python train.py --n_layer=16 --d_model=128 --n_head=2 --n_kv_head=2 --head_dim=64 --d_mlp=320 --vocab_size=2048 --activation="swiglu" --norm="layernorm" --norm_place="pre" --norm_eps=1e-06 --positions="rope" --rope_base=10000.0 --rope_fraction=1.0 --qk_norm=true --attn_scale=0.125 --bias="none" --tie_embeddings=true --parallel_block=false --init="trunc" --init_std_qkv=0.0573 --init_std_o=0.0101 --init_std_up=0.0573 --init_std_down=0.0101 --optimizer="soap_variant" --lr=0.00347 --beta1=0.95 --beta2=0.99 --weight_decay=0.08 --lr_head=0.0074 --grad_clip=1.0 --warmup_steps=142 --schedule="wsd" --decay_fraction=1.0 --decay_shape="linear" --final_lr_fraction=0.0 --batch_tokens=[16384, 32768, 65536] --seq_len=512 --doc_mask=true --z_loss=0.0001 --train_tokens=184500000 --steps=5860 --dataset="wikipedia_en"
Each number is 128 + 32 x the weight over its row's rms, rounded and kept within 0 to 255. Layers, rows and columns count from 0. The size above them is the row's rms in percent of the matrix's.

# layer 8 MLP down (transposed), 320x128, rms 0.153, rows 86-103, columns 0-127
size [102  99  88 102 108  99 100  97 102 106  97 101  89 101 109  98 106 101]
[[157 134 122  99 142 152 105 129  73 180 151 151 127 112 121 172 125 178 130 173 187 114 152 153 120 107 115 153 129  97 139  75 178  90 169 124 115  75 142 141 141 141 111 114 103 184 152 141 157 130 214 118 164 193  94 112 119 120  97 161 135 134 119 102 207 154 115 110 110 113 111 150 120  94 128 132 108 177  93 106 147  96 184 150 136 122  85 151 133 150 139 144 150 151 129  35  79  89 109 143 163 132  77  99  61 118 116 171  83  72 180 120  90 113 124 166 157 166 164 113 151 182 150 153  74 130 104 108]
 [104 152 136 128  67 158  62 124 168 126 117 117  99 186 193 123 116 165 112 126  92 119 102 114 115 105 181 109 108 135 159 128 132 117 214  90 107 152 143 173 156 135 134  81 160 104  57 146 106  99 171 121 148 139 169 138  71 102 119 151 115  38  98 143  81 133 153 121 159 119 123 143 108 101 115 124 103  91  41 134 120  78 158 109 170 154 119 110 114 148  94 123 171 157 121 130 150 152 127  77 119 100  76  98  87 191 124 107 133 157 139 110 156 130 112  94 187 124 115 170 134 106 141 147  87 164 105  54]
 [140 157 158 111 213 128  80 120 129  74  98 118  96 134 152 180 114 126 120 146 114 108 166 103 143 122  98 135 129 131 155 120 150 145 128 125 155  62 123  74  99 132 147 188  86 183  75  94 112 115 115 116 100  74 144 138  94  80  77 145 167 173 165 138  95  88 192  93 130 180 139 138 159 140 103 197 129 167 140 116 104  89 150  90 140  83 141 131 169 131 124 128  94  93  75 150 142 118 181 136 158 150 132 157 179 138  87 117 170 128 137 176 151 140  68 204 159 109 137  97 130 184 102 102 164 117  90 119]
 [ 89 178  91 154 138 119 137 161 121 110  95  61 117 129  90 126  55 136 139 152  68 138 168 160 174 145 127  85  53 162 121 160 147  93  93 140 106 124 184 140 125 183  81 222 166 141 104 116 128 158 153 163 135 131 139  71 114 161  36 139 132  95 159 146 119 144 155 131 134  95 103 147 129 137 143 165 161  65 104 132 149 136 126 152 123 169 173 121 133 103 120 137  97 146 135 111 130  76 138 170 115 140 143 164  85 130 138 154 156 133 189  96 161 159  77 162 116 134  60 100 136 106 149  82 139 144 176 100]
 [204 115  93 133 132 158 115 127 117 133 139 144 106 135 100 169 116 167  93 109 127 150 114 110 165 112  94 115 181 172 159 106 120 113 153 142 128 166 116 167 148  70 101 132 143 135 188  96  58 123  94 157 101 120 129 112 181 138 117 112 141 125  75 209  94 137 217 129 132 137 107 143 106 137 156  91 142 114 147 176 216 126 162 111 104 102 167 168 118 146  66 180  84 166 107 110 187 148 127  71 184 127 116 162 128 123 111 112  85  81 128 130 142 194 139 151  90 124 131  81 100  80 167 112 119 102 143 122]
 [144 135 163  82 101 158 131 182 139  94 170 131 124 146 156  67  87 148 130  71 166  94 103 175  78 158 158  89 118 149 129 143 106 131 154 122 232 139 158 163 143 101 132  79 154 101  94 117 106  79 130  99 130 145 103 130 138 130 115 134 161 129 135 105 144 158 117 142 149 128 127  89 152 143 113 102 124 160  88 113 134 120  98  95 117 141 107 176 192 123  33 143 149 206 174 159  66 153 104 170 179 141 165 109 100 112  90 160  63 147 159 113 107  92 108  94  92  94 157 126 155 192 158 128 103 142 154 122]
 [ 96  99 151 140 162  95 130 134 127 141 178 138  88 147 129  92 123 121 138 113  97 128  98 193 193 114 175 104 101  99 115 164 124 177 145 111 170 130 124  61 152 158 147 139 162  86 133  98 141 135 135 181 135 142 131 103  73 213 121  94 109 140 101 168  75 140 167 112 124 126 117 123 130  83 111 143  94 195  96  12  83 182 101 125 135  91 177  89 126 154 137 154 142 107 191  98 102  98 106 126 128 186  70 159 108 167 143  87 123 103 133 150 119 127 143 172 135  94 167 104 102 135 113  74 123 105 133 141]
 [115 135 155 172 140 121 117 116 115 137 104 118  73 118 135 126 115 134 172 108  75 121 138 181 133  88  73 182 165  38  91 102 153 117 159 121 119 113  82 100  74 126 130 189 106 159 153 123 113  76 133 107  88 119  67  83  90  94 163  76 161 128 155 126 142  96 120 102  86 149 114 149 139 131 132 168 104  92 160 162 134 123 163 170 107 178  96  91  91 159  99 172  86 153 202 114  62 119  89 161  98 140 167 160  78 119 131 135 142 113 143 137 123 157 112  89 151 158 196 124 178 111 148  77 131  92  98 121]
 [166 143 115 116  95 136 154 116 192 121 141 129 107  81  62 151 114 161 195 155 121 116  94 113 155 111  72 152 162  67 125  97 184  75 131  98 114 170  77 125 120 109 122  53 129 165  72 112 125 128 126 124 100 103 172 169 143 161 140  91 134  81 111 171 184 148  97 116 122 148 128 113 135 110  80 180 145 101 142 116 138 185  86 206 163  80 124 105 157 161  99 115  95 176 130 117  84 149 163 114 117  85 100 141 167 143 116 171 157 188 130 119 168 133 114  97  73 117 101 181 136 123 122 110 182 136 135 150]
 [134 146 165 131 123 141 119 144 105 123 150 121 133 128 174 174 141 145 140 231  62 175 131  97 144  98 116 100 134 136 106 115 178 132 152 122 181 128 127 144 143 140 132 130 154 132 144 118 111  92 109 127  86 143 123 145 166 103 119 164  96  89 114 206 168 147 180 194 130 142 128  86 132 101 173 173  97 138 133  62 123  98 173 110  86  96  88 113 148  61 179 107 168 113 131 186 154 108 104 176 200 170  98  83 161 121 191 177 163 130 109 115 128 101 121 163  94 116 144  85 163 121  83 126  89  88 115 115]
 [ 69 185 127 202 152  95  72  92  99 100 113  49 148 188 128 133 113 120 139 154 141  63 137 168 132 141 128 150 134 201  99 108 198  82 118 135 132  67 113 113 131  61  83 172 143 117 158 105 164 163 133 170 151 133 127 141 143 142 112 122 137 105 144  99 113  85 150 103 116  61 129 154 162 111 149 166 124 115 117 117 152 117 100 108 125 153 172 120 115  74  94 134 136 127 132 126  95 116 121 137 127 106 154 137 189 172 152  65 158 153 141 140 190 136  67 183 122 148 129 173 152 169 158  98  93 147  99  91]
 [131 140 156 140 101 120 128 140 148 118 148 148  85 205 154 116 125 127 111 129 134  83 155 163 108 128 158 120 103 138 114 139 196  73 130  97 167 143 101 133 182  98  98 134 151 102 137 133  92 162 196 138  88  93 172 129  82 129 131 120 247  96 148 153 153 160 145 131 110 170  88 165 135 136 132  92 103 120  94 135  99 143  89  98  70 132 105 101 147 143  71 181 171 167 130 114 130 170  86 164 110 120  78 157 132 135 175 108 106  67 176 142  84 141 175 144 121 124 106  79 150 163 185 104  92 131 143 189]
 [152  80 150 107 107 107 130 145 152 118 144 118  94 158 122 194 122 146 114 127 210 164 136  96  91 101 180 101  87 112 115 121 211 105 172 181 164 140 130 151 190 185 175 109 103  75  76  88 151 156 136 148 105 213 146 151 211 132 116  80 119 161 138 149 108 168 130 134 165 106 115 113  78 120 134 132 129  69 106 125 167 144 155  78 116 116  87  95 138 182 140 116 173 133 121 127 175 132 112 153 153  81 108 145 132 127 125 107 150 129 175  79 128 126 134 100  72 139 162 161 151 138 168 123 114  76 112 117]
 [ 84 100 114 185 136  95 181 125 122 159 137  99 113 147 136 154 100 192 141 149  66  92 197 152  55  89 101 170  93  75 110 162  77 106  95  97 119 165  62  89  99 144 115 102 134 152  90  94 114 144 105 160 122 187 100 140 151 146 126 147 110 132 155 132 131 165  67 137  87 181 145  95 122 140 159 140 112 123 139 136  79 118 142 138 161  85 151 167 218 137 149 125  85 139 133 125 112 124 127 119 143 148 136 101 116 124 132  57 131  76 128  72 121  97 115  98 174 113 109 135 142 194 120  71  83 120 155 101]
 [ 89 103  70 104 115 145 103 135 144 148 124 183 158  75 107 101  81 134 138 141 124 143 142 116 180  80 148 156 155 115 161 107  51 123 187 153  95 121 117 156 149 112 139 164 154 181 204  64 145 162 139 150 106 177 110 133 205 149  83 118 139 122  87 121 136 141 179 134 154 114  61  92 156  82  58 114 105 154 179 131 133 181 151 144 184 141 158 110 125 142 121 140 100  84 124 150  83 125 146 162 137 114 177 126 152 126 115 145 199 162 126 106  94 140 153  77 130  95 146 149 119 166 150 105 158 177 123  92]
 [149 186 101  83 143 209 135 116 160 124  35 167 139  98  98 172 174 102 137  97  65  97 178 113 135  93 191 178  95 110 135 131 162 140 132 128 152 121  98  78 128 177  99 117  97 151 141 133 121 110 107 178 131 132 104 177 158 109 137  84 155  75 132 107 150 156 124 142 115 118 114 123 165 115  72 192  84 174 189 114 155 120  65 115 143 132 105 132 169 133  85 101 136 101 108 166 165 145 110 183 127 187 127 169 153 166 138 134 170 135 130 142 157 137 160 134 130  63 116  85 108 129 151 105 123 105  97 100]
 [102 140 114 141 106 158 140 100 153 150 160  98 126 130 159 103 152  42  93 106 167 119 132 189 165 134 101 109 122  52  97 124 144 134 125 132  99  86  92 152 189 134 174 112 121 133 185 181 135 140  95 144 132  93  65 151 137 115 126  70  91 150 147  95  84 122  71 129 160 166 105 112 169 161 158 171 129 137 128  79 195  85 162 133  76  88 163 115 124 175 131 105 101 195 196 107  94 129  72  98 161 131 157 128 141  90 126  96 157 162 154 104  87 137 121  86 157 116 128 141  93  93 152 133 164 113 162 152]
 [148 168 141 175  76 149 134 105 127 133 115 180  96 136 167  89 115 141  92  89 139 133 129 176 158 149 145  96  98 127 160  96 185 125 150  45 149 161 164 160 114 159  92 122 187 100 160 131 181 135 157 110 112  61 112  97 163 185 148 103 128  93 142 145 119 116 141 168 144 157 116 138 130  71 145 144 152 128 137  97 161  89  94 178 117 123 140 115 129 134  72 171 111 200  69 107 184 133 131  61  54 197 122 126 119 144 131 129  83 142 120 136 120 139 149 228 138 119  88 105 130 106 123 123 159 130 127 144]]
# layer 8 MLP gate, 320x128, rms 0.163, rows 87-104, columns 0-127
size [ 99  90 104 101  96  99  97 108 104 107 100  96  95 100 100  91 107  93]
[[112 185 110 141 181 206 115 130  98 145 167  80 170 140 133 125  97 134 141 116  73 113 152 172 109 127 172 154 123 110 123 139  98 102 149 124 154 120 102 146  59 134 100 147 135 108 145 107 125 100 131 123 125 137 145 134 107 143 173  93 106 113 170 149 212  77  74 160  95 101  98  76 151 116 121 114 128 140 113 115 102 177 135  91 119 175 106  62 162 113  96  74  84 175  93  86 139 151 144 132 132 108 151 157 140 117 144 123 116 164  50  99 118 146 135  72 103 168 202  95  94 145 141 117  54 160 133 195]
 [113  82  66  87 125 114 122 148 122 125 159 154 113 123 131 166  90 120 159 187  85 143 148 159 145 149 172 159 127 152 123 151  96 115 159  97 142 131 151 163 108 115 110 153 158 145 158 102 103 170 139 144 119  20 204 181 118 142  65 151 103 179 150 116  88 171 167 134  87  96 145 132 173 109 156 199 169  77 157 184 138  81 143 113 140 123  83 146 151 112 163 144  59 118 123 118 166 127  83 172 114 127 193 130 141 121  94 122 102 134 150 127  48 137 126 113 127 117 159 104 113 133 112 104 123 175 174 157]
 [127  94 117 163 160 190  82 182 151 140 174 132 165 120  55 159 150  56  97 144 148 173 145 110  84 134 108 152 161 125 140 116  94 123 146 210 111 119 110 125 161 129  76 128 188  91 151 170  96 176 137 142  97 190 144 177 122 112 127 235 127 146 138 151 154 145 113 127 132 101 158 109 105 109 140  92 135 127 153 129 129 160 110 116 106  82 109 168 168 125  90 115 139 119 170 158 119 167 158  95 139 190 155  98  72  94  92 144  78  91  97 144  59 125 142  80 130 131 149 129 158 132 107 130  96 139 103 100]
 [ 71 147 151 114 144  67 160 181  99 114 127 126 164 140 130 113  70 124 129 170 101 114 155 127 153 149 160 148  98 160 122 127 130 122 102 107 138  99 107 134  93 209 113 114 135 103  87 112 172 148 119 106  97 156 148 149 154 143 157 129 209 142 133 123 168 108 186  84 121 126 173 106 121 196 155 140 128 111  73 138 206 110 114 111  88 156 110  85 151 135 153 139 144 118  82 121  95 119 167 134  86 129 160 150 114  98 218 132 192 155 153  77 150  52 197  94 161 161  99  96 158 112  87 126 122 129 124  97]
 [124 128 146  86 120 165 162 151 167 156 117 160  98  80  37  87 125 124  94  90 149  52 131 142 122  97 125  83  89 157 136  65  87 139 127 106 161 120 128 136 165  98 150 136 110  99 153 116  94 168  95 158 168 108  92 145  94 153 158 131 103 121  31 117 148 136  74 131 158 104 103  92 148 134 160  92  91 109 100 120  68 122 167 152 121  96  99 136 144 141 170  52 169 104 127 116 147 171 141 143 168 102 155 115 125 105 123 143 150 131 113 132  93  87 115  49  98  69 145  74 137 193 108 169 147 132 129 137]
 [ 98  96  86 146  94 128 125 156 110 125 176  72 149 174 117 202 111 132 125 105 143 131 166 110 151  90 108 109 108 137 119 170 107  94 122 178 124 145 142 144 100  71 119 111 150 113 146  63  78  95 151 138 100 102 105 101 158 103 197 155 169 164 183  73 121  61 102  54 123 169  74 160 147 127 147 175  78 129 139 141 176 113 155 166 107  39 141 114 155  91 147  99 153 155  58 159  96 107 120 193 113 154 137 116 104 127  92 113 153 136  89 111 115 110 103 107 119 105 115  72 113 115 164 129 134 105 138 104]
 [ 89  76 130 125  80 114  87 157 133 131 151 122 172 103 152 122 167 124  57 118 170 121 132  79 103 145  64 125 159 102  83 130 141 145  68 176 131 140 150 104  82 153 198 150  96  85 166 146  57 132 158 109 123 128 188 122 148  45 162 176 177 133 160  63  81 102 106 115 154 102 150 136 154 172 116  88 152 174  85 117 137 131 128 153  62 102 123 122 104 103 127 145 138  92  95 153 144 126 109 114  89 190 140 137 114 165 140 170 146 109 178 133 121  93 107 116 163 134 155 117 129 120 169 175 137 179 124 163]
 [139 136  79 101 118 116 202  59 145 162 113 108 166 126 136 143 117 137 182 166 180  51 120 142 145  85 137 113 111 147  48  63 138 136 122 137 105 100  75  61 137 125  39 128  92 136  85 155  82 105 128  65 161 123 118 145 153 140 132  99 174 133 108 137 112 105 110 127 130 133 137 108 133  93 109 199 135 164 179 148 120 153 125 117  92 154 148 125 133 131 141 120  40 110 107 155 101 119 147 107 104 135 105 160  93 106 141 142 148 141 154  53 111 168 123  74  97 137 157 156 165 116 105 115 142 118 200 123]
 [147 105 160 116 167 133 125 144 172 159 146 130 167 185 129 130 136 142 141 100 167 113 120 109 185 146 132  96 117  92 112 108  86 167 164 142 152  69 140 121 102 111 116  95 183  88 132 133 146 121 199 146 197 156 106 106 138  97 104  96 126 153 111 141 117 166  58 157 129 158 176 102 186  82 106 118 110 109 108 100 198 135 214  87 152 111 150 194 110 126 155 162 145  91 109 100  78 144  98 205  87 131 139  83 136  91 115 114 137 168 140 160  78  75 104  96 109  95 157 128 152 170 114 134 122 110  90  87]
 [ 71 121 104 129 107  87 161  94 104 132 140 116 150 132 136 188 141  96 111  55 110 114 107 122 140  84 111 114 150 110 150 121 156 122 121 143 129 142 128 135 102 143 159 134  96 147 160 109 145 146 131  86  93 170 207 149 154 174 160 112 149 168 125 168 121 179  28 115 121  54 103 128 130 151  76 106 155 130 140 180 138 188 142 185  75 107 132 194 143  96  70 120 128  69 138 125 102 103 105 121 176 192 129 109 104 149 177  81 114 110  75 150  84 116 130 107 141 115 156 142 140 111 117 150 129 141 142 214]
 [136 144 179 134 141 111 158 127 147 120  84 166 123 124 167 117 125 113  98 185 171 108 151  85 137 115 146  92 113 176  94 163 137 150 125 122 128 101 132 103  94 131 102 150 113 133 101 125 103 101 121 114 180  91  89 122  73 138 111 148 145 108 131 142  98 138 120  94 153 106 116 138 101  91 123  47 118 156  38 146 114  86 144 112  94 123  50 150 105 155 159 100 111 114 114 134  80 117 189 170  81 144  56 143  92 135 192 187 122  80  76 120 127 159 114 182 122  87 151  59 130 176 159 127 140 122  79 206]
 [174 128  63 107 107  54  94 127  94  86 156 102  90 123 133 193 123 164  80 111 152 151 106 105 179 102 101 131 101 147 148 125 150 116 116  91 127 201 126 145 113 115 120  72 121 119 148 112 155 118 120 115 114 114 106 118 121 178 119 116 195  90 136  86 100 130 199 126 144 123  66  95 132  81 137  88 116 179 123 155 129 112 147 169 111 106 107 109 216  60 114  83 208 139 152 163 123 149 156 159 123 138 136 143 125 116 154 122  84 113 122 153  89 146  88 103 108 157 142 205 148 169 138 134 150  68  97  98]
 [185 143  89 146  52 102 175 116 110 137 105 178  84 141 116 224 130 129 174  98  95 140  91 145  89 146 112 138 138 104 190  99 108  87 137 119 102 174 117 201  93 142 129 109 145 135 166 142 157 145 146  92  96 172 127 140 117  92 153  96  89 157 133  90 156 122 129 105 103 144 148  99 127 104 103 173 168 143 162 163  84  72 108 166  82 169 201 102 115 108  77 151 117 146 178 135 148 153 142 145 145 138 150  67 140  97 166 122 135 176 140  80 119  85 118  77 110 154 108 123 118 126 129  73 162 176 144 161]
 [169 171 122 120 127 148 151 136 142 116 141  40 134 182 102 123 100 125 131 154 204 119  90 110 113 146 121 160 128 136 138 127 156  69 139 183 109 138  96 135 124 165 102 149 116 143 110 163 117 107 186 103 154 116 129 143 151 176  91 109 197 128 143 139 103 159 167 103  47 105 147 108  16 137 111 140  77 132  94 118  92 102 135 167  86 127  80 108 142 113  86  89 129  92 100 131 138 145 141 141 171 152 132 163 114 161 180 106 127 146 161 113 128 172 111 142  93 117 109 118 138 130  69 114  20 109 159 164]
 [163 138 196 149  91 158 116 136 177 145 128 187 176 121  88 164 148 150 139  93 102 150 120 103 125 164 120 125 141 103 119  51 136 179 123 168 132 149  56 205  63 118 104 159  69 105 133 171  93 136 116 154 174 115 155 136 176 112 113 140 130  97  84 173 165 215  94 136  94 155 114  76 170  95 176 159 152  98 132 144 136 148 128 112 153  58  96 178 123 170 137 108 137  99 185  97 161 125 125 122 102  89 147 119 158 125  85 136 146 102 136 104 113 106 131 166 117 144 119 159 115  99 121  97 144 116 138  66]
 [194 152 150 126 114 192 134 156 143 128 114 147 107  92 105 107 132 126 135 130  85  57  90 134 118 187 146  98 148 112 102 137  75 198 163 132  86 131 144 124  84 131  89 163 152 144  67 154  60 139 124 105 111 157 115  96 182 143 163 105 154 104 109 123 131 172 130  99 159 113 125 111 112 114 132 122 119 135 136 108 117 154 194 112 169 149 115  78 194 159  90 122 125 135 103  63 123  65 148  99 123 139  61 100  99 177 141 154 210 112 149 115 152  78 111 106  70 108  86 152 171 119  80 118 128 172  90 127]
 [179  95 107  88 129 161 118 119 117 156 118 121 142  89 110 179 168 113 149  91 133 115 118 129 205  70 104 148  88 159 117 148  60 172 150 113 113 138 137 165 103 134 101 146 195 137  98 171 170 115 153 152  82  91 112 170 136  98 167 192 157 105 112 143  83 138 135  86  80  61  79 161 126  84  97 162 128 140 119 120 107 115 133 169 174  76 194 119 143 118 170  99 148 121 131 132  84 189 137 124 123 135 131 183 131 179 106 117 157 183 138 145 109 127 118 103 110 101 162 112  88 117 118  94 166 150 204  88]
 [118 150 149 120 115 120 140 124 155 118 182 119 191 217 115 120 163 138 114  70  70 160 129 113 127 138 124 175 122 122  78 134  67 145 127 146 167 120 159 102 150 155 136 122 126 161 122 122  90 120 204 103 139 146  99 147 220 106 111 148 205 105 148 115 154 137 128 148 129 122 152 127 138 146 115 140  63 166 172 136 160 128 167 180 148 122 165  91 152 113 105 120 135 172 129 129 116 105 113 130 152 161 174 205 153 111 143 138 133 194 118 123 107 182  94 110 172 116 179 151  72 128 114 207 142  70 125 167]]
# layer 8 MLP up, 320x128, rms 0.168, rows 87-104, columns 0-127
size [102  89 108 112  97  99  98 102 105  97  98  88 101 106  93 100  92  90]
[[143 114 161 143 115 127 100 133 193 152 159 134 127 138 138 108 149 110 198 150 142 121 121 128 153 124 160 137 126 155 157 121 133 147 103 101  89 167  54 147 143 185  59 134  67 120 141 154  66  70 123 157 151 160 142 159 102 182 117 115  99  92 171 144 208  78  83  87 165  87 127 119 111  79 129 125 110 163  73 144 129 109 161 104 180 185 132 126 172 130 109 124 194 134 173 149 100 127 134 129 104 109 121 135 122 171 117  81 158 160 146 160 197 179 169 103 134  90 150 136  92  75 136 138 166  93 156 155]
 [194  82 139 157  97 113 116 129 115 196 136 144 107 120 132  80 103 161 156 107 110 181 102 202 114 113 171 163 105 171  91  82  96  85  87 116 173 154 117 113 110 126 169 101 194 139 114  97 103  85 135 159 137 146 101 141 134 144 168  92 145 154 116 139 113  70 171  87  87 161 131 158 101 104 130 192  87 184 139 102 166 193 139 110  84 189  88 120 134 107 127 140 160 163 141 136  94 155  91 171 117 103 149 151 128 143 174 210 113  78 138  97 104 133 122 137 121  90  64 150 142 107 116 102 114 144 103 135]
 [121  99 188  93  93  87 198 118 104 138  97  97  97 116  96 109  88 114  26 184 127 131 122  10 171 118 137 104 130  62 156 143 159 126  97 152 105 151 111  78 100 105 115 121 139 120  78  70 118 115 120 111 171 128 172 123 143 137 134  60 114 136  68  91 172 113 150  96 111 115 125 154 154 115 134  83 107 119 130 109 112 138  64 194 133 117 154  72  88 150 173 140 112 100 160 170 124 103 128 144  78 143 108 146 112 144 108 144 110 126 172 163 154 157 168 103 141 144 112 137 114 153 135  76 132 126 139 135]
 [143 125  79 120 115 153 127 142  96 157 135 103 133 169 108 184 128  84  37  35 191 120 109 167 124 174  73 154 151 226 101 175 112 162 141 163 136 116 113 100 137 107 160 143 122 108 158 110 109  85 146 139 129  91 167  88 142 118  34 135 151 106 140 163 120 149 191 146 156 122  64 126 172 125 125 118 133 146 186 147 117 137 131 183 166 112 119 193 142 128 104 150 157 156 104 132 144 110 136 121 129 163 127 137  96 111  89 113 144 123 117 135  91 134 125 188 114 182 127 106 147 104 181 125  97 118  82 144]
 [138 107  94 143 146 147  92 179 138 132 164 118 154 125 113  92  59  94 118 100 113 154  76 127 160 105  59 185 160 115  82 115  73  95 175 196 138 133  82 120 143 120 135 108 137  84 132  91 146 145 105 130 108 127 131  95 116  40 122 150 135 104  69  82 171 143  83  85 129 195 111 106 137 128 121  95 115 135 132 115 105 118 140 139 108 123 130 157 139 150  99 127 137 141 163 104  71 147 178 118  77 174 193 172  98 164 103 168 177  83 114 134 173 118 158 114 114 205 117 167 147 126 167 183 173 121 129 129]
 [ 73 127 110 113  94 170 102 186 136 138 110 129  75 120 198 140 123 119 136 112 153  92 131 127  93  90 108  82 149 115 147  98 102 169 209 109 107  87 112 123 127 159 129  91 122  66 128 101 109  98 125 140 113 164 132 120  87  99 177 112 133 117 127 119 138 107 134 148 123 136 118 174 126 162  97 175 117  93 169  88 113 116 114 156 139 179 121 137  70 133 124 193 146  63 181  81 142 122 141  59 130 142 200 182 102 165 185 130 147 163 123 151 113  89  71  93  75 142  87  75 127 170 151  76 159 147 108  93]
 [101 182 130 116 159  92 145 123 166 167 114 164 140 122 146  81  76 138 187 134 137 146 102 100 168 115 136 111 125 144 100 173  78 208 115  77 149  80 139  91 164 150 152 117 114 111 118 125 148  92 105  64 129 134 113 146  92 134 157 101 142 180 118  88 158  89 159 114 107 129 120 165  97  75 156 172 131 160  71 129 127 154 121 110 149 115 127 177 120 161 150 101 158 138  88  69 153 161 165 144 110  82 149 137 109 138  89 143  69 156  75  79 128 136 109 116 123 181 186  60 147 115 101 138 146 192  53 102]
 [159 133  98 102 121 140 191  89 103 130 114  64 143 112 106 142 123 111 207 156 134  68 169  89  94 146 111 107  79 111 124 118 138 196 116 131  76 170 121 147  87 137  88 157 120 106 113 108 148 146 117 110  89 125 191 219 171  92 111 121  98  90 101 140 102 142  62 139 180 144 149 123 106 129 156 151 108 115 113  95  95 173 118 127 105  88 121 108 126 178 144 136 105 172 138  95 147 103 166  68 114 139  56 104 136 157 120 125 159 142 133 116 101 142 120 148 166  49 175  93  84 159  90 177 111 135 149 167]
 [178 136 180 163 157 127 100 133 132 111 137 167 116 120 136 102 100  78 147 134 119 135 213 174  82  89  81 152 120 111 179 118 121 100 154 174 118 177 124 162 109  95 118 129 143 123  92 178 104 135 161  52 109 175 158 102 110 131 144 169 139 144 123  92 145 105 109  83 168 158 115 186 106 161 186 113 139  78 178 142  68 111 116 113 102 157 157 166 112  91 112 148 100 128 153 111  80 143 122 145 121 148 121 157  61 109  91  86 110  97 102  97 128  65 147 113 132 173  94 124  88  97 201  93  75 102  96 156]
 [103 129 150  74 112 120 118 127 180  85  52 158  78 108 185 152 134 196 122 151 145 206 156 143 174  97 109 117 130 146 120  87 115 127 111  86 173  92 139 110 140 117  94  91 136 103 128 116  96 135 141 119 120 107 115  71 122  88  70 102 118 109 119 150 117 144 158 165  95 103 129 173  83 148 170 134 143 121 116 108 191  84 110 206 204  94 107 165 181 145  80 150 127 132 157  96 106 130 102 132 151 128 145 101 113 147  85 153 140 143 136  74 122 101 108 141 128  84 211 159 195 149 142 117 109 105  81 118]
 [162 130 159 162 163 195 134  99 122 113 156 118 115  98 182 115 104 112 158  94 179 133 144  98 149 113 124 142  93 147 166 154 164 172  80 115 161 118 158 144 125 174 154 139 125 152 121 108 118 166 183  87 111 147  90 158  97  82 120  95 152 128 141 132 203 156  76  83 114  87  93 172 107 159 127  89 131 135 101 141  71  58 131 138 159 106  83 114 115 130 124 123 120 111 171 189 115  66 113 184 115 109 143  64  72  61 133 127 125 129 122 101 128 127 109 149 111 100  68  94 134  90 193 148 140 117 206 136]
 [ 79 161 189 155 153 115 123 131 145 102 102 139 104 121 118  79 138 115 142 145 131 153 189 121 134 111  63 139 166 158 134 150 137 111 126 112  95  71 169  91 112 130 147 142 160 140 129 105 166  80  87  97 134 138 171 107  78  80 149 121 108 139 147 109 175  71 154  99 107 150 110 158 222 165  82  53 164 155 122 156 125 185 131  97 145 155 151 114 166 139 166 104  92 140 118 104 101  78 126 121  89 108 125 120 132 133 143 147 101 117  84 196 125 149 132 140 232 102  98 139 155 205 121 124 137 183 147 154]
 [100 106  62 155 113 108 192  99 168 100 104  93 184 129 117 132 132 100 131 106 115 146 110 100 162 106 148 124 144 147  99 119  98  89 130 122 150 118 113 133 100 127 103 146 116  99 176 110 143 156 102  85 173 107 158  79 163 174 126 193 179 120 122  86  92 121  94  75 174 106 113 129 103  97  78 118 100 116 112 182 194  85 144 137 101 153 112  99 114  62  97 170 169 117 150 151 158 199 124 150 138  57 114 118 105 102 112 145 146 174 170 116 139  96  55 133 146 105  61 148 206  75 132 130 133 140 123 144]
 [162  13 104 118  91  93 128 164  53  78 124 142 164 133 140  56 158 147 111 119 114 176 165 132 124  96 150  20 145 102 110 120 167 119 101 115 156 149  92 134 123 104  64 184 120  94 100 135 112 170 119 138  95 153 115 134 116 128 144 108 125 140 103  58 110 132 105 112 152 160 124 105 155 131 187 149  61 152 165 108 164 146 140 161 149 132 163 162 133 165 123 138 143  96 158 122 169  68 198 158 101 131 151 191 103 116 163 110 110 138 139  78  98 119 147 131 121 111  96 136 123 119 100 165 124 148 114 123]
 [174  82 155 108 125 209 106 107  77 133 155 104 125 134 155  48  97 158 115  58 147 137 129 118 162 152 155 121 104 133 135 128 124  72  99 122 134 151 136 169 142 220 107 152 136 144 100 142 143 122  72 103  94 152 142  86 140  89 156 134 152 100 143 178 125 164 112 134  61 195 153  85 125 135  95  79 173 137  52 129  93  81 130 128 188 106 150 147  85 146 143 106 150 135 134 150 122 156 121 132 159 157 103 133  86  89 155 104 128 118 133 104 158 157 118 192 133 148 132 160  93 137 161 152 112 126  31 120]
 [120 136  72 150 139 132 146 148 114  94 156 130 164 154 152 217 123  79 136 111 152 140 184 101 135 103  80 106 157 122 166 139 102 118  84 126  93  70  93 107  59 137 143 120 149 183  83 143 171  98 166 137 195 145 119 138 160 109 127 143 149 119 108 144 191 105  64 153 143 127 157 153  68  58  65 129 104 110 125 138 124 192  68 121 144 118 182 132 125 125 142 125 141 116 127  94 156 110 145  74 132 124  54  98 101 159 151 187 154 127 129 153 128  89 154 153 161  71 161 183 117 155 116 156 104 140 128 132]
 [170 150 102 110  74 147 186  99  78 129 118 134 126  98  94 158 196  90 139 110 118 154 102 139 131 129  99 172 191  89 141 138 168 172  89 110 159 102 138 115 176 119  95  86 110 108 118 117 137 121 117 133 122 118  81 104 109 104 175  92 101  58 176 156 140 185 191 108 167 149 152 143 133 117 167  93 186 179 108 111 113  83 102 106 102 141 155  62 122  96 144 141 152 166 107 152 110 144 153 162 145 177 178 123 169  86  85 101 165 153 144 147 126  63  72 150 156 120 126  94 148 155  70  93 135 133 124  81]
 [155 185 100 121 130 111 141  56 139 142 164 157 167  52 116 195 118 107  89 114  87 181 195 174 127 101 112  43 110 188 123  81 111 115 138  83 106 120 160  73 170 138 153  89  76 153 134 159 161 170 133 121 120 159 171  49 140 130 126 169 105 134 110 117 114 124 114 126 112  82 104 125 122 167 117 101 142 134  88  58 127 190 129 131 122 163 111 156 140 173 105  96 111 149 137 139 110 136 117  66 107 148 166  83  99  86  90  89 110 156 179 122 130  98 108  94 137 127  99 125 120  83  99 126 123 149 126 127]]